Weights of a small transformer language model.
Size: 11 layers, 8.3M parameters.
Architecture: rotary positions, embeddings untied during training, local attention windows, shifted keys, gated attention, a norm on each head, value embeddings, a smear gate, short convolutions, capped logits.
Training: a variant of Adam for these matrices, 111M tokens, 6769 steps.
Each number is 500 + 40 x the weight over its row's rms, rounded and kept within 0 to 999. Layers, rows and columns count from 0. Numbers have three digits each. The size before them is the row's rms in percent of the matrix's.

# q: layer 8 attention query, 160x160, rms 0.0871, rows 42-61, columns 0-159
# k: layer 8 attention key, 160x160, rms 0.0859, rows 42-61, columns 0-159
q42 109:440555519494521476450507524485444519536540499451501499456525488523477535525517466490538423546499498504571517572483459510438501427580419484512518428495595492501497465461462455449437473521544556515489557496481491544465460510527424502512525560512484429477442512528404482463436505525498519516471437466420522491496540508570431570516483567495472452507534547526506449414452480461517554494501447457505525517494500497525528491501406535507461449545534404536569490501505460504510527510544481
k42 094:517466444521490524556491498530587445441465488534492467541478521506524452490504513521492568459521520510407493440492569504591514574442533522487477560489432524468505548491528561559545501507438461522555428514538503454547532527480577476464482462489519557535507521462585498546567500447499473486509551521603475478524444506430562442473533470529530566481496455491482536546570543557477458493498527515489441500514503520474472460483587470538530546488480611492452514510530517529539508473483515
q43 108:429529416547497514474482542508621479521510477533498463511526543560403536479562516499518532482500549539525498533458480443528479503563511451461476461464512478438552538482474524423496525555490526540466457475552512504518538525538546471481471515482458463568498541572478453540556517449428546456465511501552501472488479569491485532503580553519524525497481529489526471476529519477495564467475452503448441553451511499501458510518581546480550546568544477461496567523480402530533500498605528
k43 096:590479584445512496517493450469386554478469510492552517511462446477587448500437497513497458514495451476506493484532546561466501470443494538556506554544459491540462501541508494556490504434506496446539547498460488490496469454457466535540536476493541559464501464411507532472469481566533445579528525498454475514504514440502507459479434477462474479510526455510483543560462495534499462532507531523567561478546479507478519494464426427510478445428427531520482439466490552476486501519376454
q44 094:484492594535533496492456521493510413485487513502415534466459543550503528502548471530536399580488532493636485535564470427446501486610406492501529473464503516533476531506454559442493580493529518476478512504536494458499459493468516405522566490495517562463540514433491448510502572487441462512531498465442501515481522505549550553516514446460509446441533475518520478501525488507441523497482539537461483476496487480498462538507490493445476487514481450464561540458464514561560437507498521
k44 095:546569530500448512440510520471473477464478518480543460466493532500473542513521507492504573499576542492480474526480496489468494457449513508471500519491497453503471509452521435492570527496551478575559553514569432483506525590468455564475488520508486519449526477467514507544528498433566472476511497488531447474538479413437502429463521411514509478444518490492544574511578500514463434499487571548524449465466547433605482523517522514517530488492431545404443535483453554427535517527440477
q45 105:529506518538491577493511521532540443507552529512475536500438510573501466470508462550498457526496516512520546507566476489534561544496520465488585442480473461489483474433580531426490512523516519561497508538516533471491535563490516479476481527531497465485498493547505460421511522486465500421433569548577460503488454516531527456554561518549509469517562454512494459541400484551529462478482408545448515451545463493426465478575536484513499544527442550545505472442599545479503561451558516
k45 092:499500447498521433532491501500438547497426452527506446496588518446495522524476528460464504472502469499484491478451522520543445480489509558500416563530516502527487514539436475566510479511475485395464510452506482527513466471533485512491528440518492557542504540495486538574473463537503472567560464476469595495507565541462483540431422517487509547482448512514505520480606511464465535501496577417557512530513573507541545552406488540535494473489536453506505513574405490506476445553460482
q46 112:453543464459444504477467510465546532491492466430549555482472426543535557509452497541464530464491481487469442504445492542470436500477477486457455519487538522535509524458532500440401449489501452505472445480516492537435453503501508542454497541522454445473530503532539475511507460513508559547516461431517501409408483524496554496419531526545474482473528575499501518535554472550537542535516561464551467512463458561509553436568469476492414537510503594457485517526446580466511586493508504
k46 101:542467546516557496477549489530468484532519535580460458519552569447468462496508479455525483534512512515531563493582498471558569512517521517515552492508466475466506504532473475550577548480496575508519580485480515473562554493500508523542498442451528512511487510488438528507479492486494451442516533578484518581586493475512460532601472484463522497534468419500492484472423523453478447457499457536436511501504551435518428580473534534519571453484501419530500481460570430524510401507494484
q47 104:512538474508439473529469431514412505430474570479505509538551517517537431485552548511427604485525527523548514529509494489488484525474580545527487434478525557458529504469519483531567560486458443484505499427476510516513492520465479530469557411544530522554482404495511455519551499450463434492472563509515534504477579494524542491509477477435558576536533508507484548483472516428558496495446481523513442472460435470519452520518445474484454573516435474533491542467529503428485556528540530
k47 094:522476505505535523471521570477570511570541453527478491449435489478474548502451440474578428513478480469441480457486499497514502473515428487472536575527470418548476469534469539471441449514526547495469547582501502498480528475534514449539455587446470479439477607492456549476469487537545550472514424500491463515511414490494482498497508505547470440449464509486518451530531479581473485518572510488499542523542577536473559479483558520520537428487583528487494460545481481556545452492476448
q48 099:498499457505571477455501456438534420494558546511476497450497481523491482387470458511506494541450522474473467494431497433434542499449489467462512496499572484505476493401574491453507520493456522447491535485490552523482512454529405528458463534518495448498485521466522525509530517441575503512539476519502547445490574528502539435500474452509476434474467508523470553499515519449465436530525499427541491485485597487543504538461440472528501547532504552533474610481570439465477476457486418
k48 104:506510460508568488483520450436531442502569543518482500443498460511486493389492460540498501536453525445476476493437516434427540490447476479451514507493578494496465491414575505461516497498443534464516547498496555516494506427533407531465455547516483469491489512471512547522521531446550503507540446498495552437479576517502534442500468419519484459469474520521469547512516530451462430536521512423524482487492598487521511543458425466527480526543500554537492606497532435457486467457493434
q49 099:496568505460495497492529504481508531557545477428574521520582540491435523469489535569482501555433541437522503516457540444488491479523489475471535476460488534530513440547488492549455450495552533568545447444441509541509479547534537502522533568489455501551570597506472533540501546437486454543534532556574539608536522457475410490499466485472494492526472550484509521563508455495527539533477403458508539485498483509511475523518445550505484541514441580486466497504441491540437521498469439
k49 105:491576511455466506492527490478512527548570477428572537540560532490430506477448525572486500538428524435548490497486530449494491489532498468488512488459468530520508426546482491543464466494559532561544477441443543525519481531531544481530537560499457517549584587502479543541477534454489458522516528564572528601538526467488389479505471480459500496517481568484507505572504451480518527520470403452509560483519495501491505537519466537515495533510447574484441504501442474530401538501488460
q50 099:513417424489489495578506474440479483475506421486542428526547463602510494554489489537504474493544506587477474545448544436507520481499525517525487536551438423490491401509460540511490542496510534478531515566473537494567459522505416484453498483502458424532508529497417471514486539494496574467502495603518567530467487478547528512507458521507470587483504532447538518495531440545558526531476454457540437492494503533513480414495512490486512510493464475542550473512434539463447440457481516
k50 106:526427431508505499570500496438491494471498425485551451510556484613497496561479495540508458503550490584482474538448582425497537494479526517544468529527425426482497426503450545511472541495522525467530519552461531484556466500494423489459499502510451423530505520491424464527486526479471570472502509588511560540477467466545518509526482512518455579465515526432545525507523442547559517547482453473549450495482530518541486426490516480492523511507447483528555466518429528453451438450489544
q51 099:509500436471532538538527578542459511573476471489466513487497435461401519422479442515476478448471486522446552462494536542533485488457489491462525505469492490399468482461589462547452437479502527536527527489510467545548534413500487496524472497524527511557535523514556598516389507494447534502541467550506600506467511462542441452493563540530541618500538477492487462407453502495518493493520506485518517516485529500485562481494479495502494514579543495495524452594502504497521487506535533
k51 103:491501434469542533551548563560470505585492448484438510495515438465407522444466446539485496440473461508448545449491518531535484487445485504487525498462486508418453487466599462553471462472507541550517508502508479545547528428499473506512467526520534492540526537532541600522387519481460539494551484549496589519459510457526443427497563556559543595494532474483512471410455518496523483500521501474510521503518544493495555494508476500492489524588539515488512461590482489501502462492512547
q52 098:433526484493532466423478479468573542547459499567527502482500518451497555510510495542450540534439541476513495458442508529487495531465519474534451554522423491502509467502492470529542474526576472524446516484481598452457490497474457574502496543495522474486455425467479490407479553460527502462496493479483498497425581494543479439508493555440501518452510521458531472518444531481473438471515531531495498447419472505511456540504583541516466555408401481531425522532487540501420530518561438
k52 106:426528481474514475413508496458571538556470486540507509461518508458513560511497484557454546519429522476501481473449521518491500522474508474536450559520412507496492487501491480539544483535576469529436527490485589476454487505486465602517506571505517493481469428473460506413480545456528484472478523465469508491403563455536481440501504578442499523449499512453520487502453519492484437472509518509491526467419486514514476552519564527518465568423393476513412521557501534515450507519572449
q53 103:555545462495473497518509404521485474498480486510527516482479477492489507462555497549488402441496530427545475512374539536509521478543494559595530484476555526499420503498489493513521579495461485486424454593487534428486445490528441411555510567453450481599543530505535505530493511508502531518463439482533481521454475568503508523495441512457465548561532478492507489513497441462482501475480490500445518502470455477505504547559504566493483435466439481543509547432452522451542466460508538
k53 109:537545457475480493546499425524511486484508491481515513482499475480494488452549486543482400440472530430535458540384539560497525498520524549588519484495550556497422493509490495515522553487469481477444442589494537426482443505532456432554496555450458477590559511491529509534469511508519527547465444472528496531442469584505501502480426526479479520564551500494519497528519444454489517470496467489437503502477464472501467545556507568509499418462445481548503557441447529458581496456505542
q54 097:413459537495471512521420494500392481493450524452474529415554526494533509542504559449485498580517482533558491443538485481498520511501471437566491507512492485512486436485480499470454503527529508581502428583486477377458522494555447435456452483556484491513512552506557506468469484468521489485456470520490504504503545491439467551530538470478513462506475420519567506511518543554469505536503535481543532421493547493512457493567490560491504548510523536531504454575520614487516438471437504
k54 105:421466501467478513516382511502407458448451541458495509415551510487520496564554564452485514577512468529541466444515490503523517500499493465519523511533492499512465425486479506477469485548520501559498437573506498373485544492544458455460457484536484489516465571487556494425467469492535503480462465506502517466504539455433468546528512487461531498505477454526561491506520543544445523551506543470545520437491551512499447478529497550516500557525531561577505441591525607486493464469471509
q55 098:512519488435510514556469549471528434568493531540555458490491435506544567416485540535529517507540523529451521491536452494450477522508528485518485471411494538508510481511515457517429504492579471475545431554472475483512483555552496509491506531476430514458483429481486420452540520532517504550433485472483436488487513507489532564580536503571554532464487525491497515552587498405503527501499514537507444471492436464559523439570411444459538458461469565529513520526508493521476519429424533
k55 101:512529479435497515581473538466526448562491536542565457503496440475538557389493530547522522516531549533449486466506477500450461534484506458504505471379509554486501483522527477541445497491564490497562450560496462457516484517534503507486484510486438521468523442474478428462532504513522498519460475476492439472496508510479526556588534546568566551480482533508484517553586510406504472513496527536486467467513426461587516445560422443462548437451492527531523509520503490516482520427437533
q56 091:521429478551474462445490508482497506501449541457579529455489482466445501545570478520475531500476501445542438556420481478497521529569477474558535494548530449453599513470536461499482455512505484503415520599508484468527522517407478421454493508500522432567575513489540521517541503417545506475448476494504444498556415474499498525506504507479443490523555429433436482489481508573484513515470553493535475491461480453442544553548480503509530509454484499484518468515506512417521448581521510
k56 110:566450487570452471450506521469490515493455563459563507467487489501434490535562511485473523487489505443546414548435489475479523531540498467563553495533530454467592506489558457491476461507508501518434544552509488478495543511412506414436495517476480475572561495505533528504575499450545513507467481525488423498557418444484495520500494520464444474541569456429453477485469490601474510507471535547559488490492485458437528580531496488512517506443505492468495481487478536409532448572544511
q57 099:518486497479540509481440520537549498471497460539543540508557592499438551567505568481446447554529430550494438460498474539571512506535453418533501506508548424418492464558460524472475493493494499508468482495480454496446504481367518509533465505543418553481523481476505542524481521566444516544474513531497471510446488477512501478522498461554486489456456471552496484540496524480457492474443491472510465476516555463569435530529469496504562472531432464506429509381461540468528533416477509
k57 104:498501500467529516472431516527559513447496467545558544521575565493434540555497570457442463551530431551509430473512461552567500470532471421541479514516546425428510473560453514472464509484500521524479475478469448522451534476377507494534489485549408544482521484473518551545507514569437504530467495523497458506442479461510489499523506464560492503471450455543494487545500514501446501476437480485523485483493567459551470523524470480506569468510445469501421513385449519478530534436474505
q58 102:547495523497520483555555518528497443472531483464484525539516473497494540508542528472502449482570494487528473462530564493564565529541541479504550482518556565567459547556512455445428486430541501458480532503458509539568494518480436492571515498493435434454478467538457534502548585516529502463558484476454541591464532486556410480483509534508444478550384495490448459507575531465512521442559509502470529448503483502480520538524562486485482516536467564480480522548492574497533462562569534
k58 106:528494494501489488553544533549498432468531490443475509516536461509516534484537524493512468487565492497523497465523577520567566537531538478508556481510541585556449553555511443451444488440551496468480531494462517528582518525477442534558493482479445447453467470540434535517521590537521479434546507477478554593472525483553404466490493544490455487573410516505456456499564527477512520446559510489507523451542503515458504509503550487494474528532469571475491519548517570495548453563560566
q59 100:503547429454474538432462507516508561470492465594477478488588528523454445498498509549529415481501499509536496503481441492480493497485553453546473504549475461535540494503555501519486501555499513448412479479457553519411508552528539497474543411532551479485478496565517505476450461552405518523408497532443511553488518504482474545525502519570451460526531540538543525596520564534484549488517545455524545506515552473512520560528497428508567518549487492476495463436465458537482478487438428
k59 104:483540438456475534435461515527514563450493451582493483496589537506462439522503510531528413479498465507522499523465446511488502491494550503534476505580466454525533507491558506510498490540494540439425476479463569524443529556506534474480547400549552473491460503559536523462455480542407500520413495536434501541482519502486488540513511479575463474543516529541538527596526540539486576490515561442514533512506559468509540534529490427502547516546490487494480474420462419531484471512455438
q60 096:512487475528498439521538557552551462497565514432536478489500477468512427426523463504510521489451537490455522531502518473468412505524474451547453559470534429514503549512477545550523499537484437480531439542449485519492487464490531493471497567542548523467486424475529516457501536423482578457518489552475443553487463489570373484509478532543441485507442441492468477487505625571568539553479516506484490520536511528448516491513500511523506436469440494514525499625481496463471511511488491
k60 102:516478475550511445500536524551555460508598511427531468471493462488513422420527460518506506485438534480472513533491523470495429520530465470532465569486546432510498543507477562546528496526485458496535439543431470514498497468496514480475508565535537524468500420466549516464501551433488564457504454570494441529478472465558397477512480504547437490491451435487458459477487628589555513560483507515500497528494505528440524495536523512532517447462441472526517497618482482460484514513497488
q61 096:494457449525527536493526485454474457463501512503568416516458418564603494498477482524501461524555486571511437480441551503484440571522539507441550545509536498543517511472487508568416451518462535534496460465454472438553555532460502496434528500575483489498489538463488452490514511574454511525460470533531543509580533526439567554497498503519525477512493537436428475531456560464473498480454530509568468523519474535525434457432476518530474447494561512556553409494521540482507514467530511
k61 103:524451469551525517487512468464465453465490518497556445509454435567617504507480494526488458538575491584504433467453547508489459554556536485429545530499542506547527522491489525555424464502482501539489462478448455450548548528467501483443536503573474488500516524456490446487531523566449505531440469516531526488594507545445567570499503503530533437512493528426439475521454571458471517469457507520538461506546465534543429453456481517524459439469550517550536412496502543484510496463531518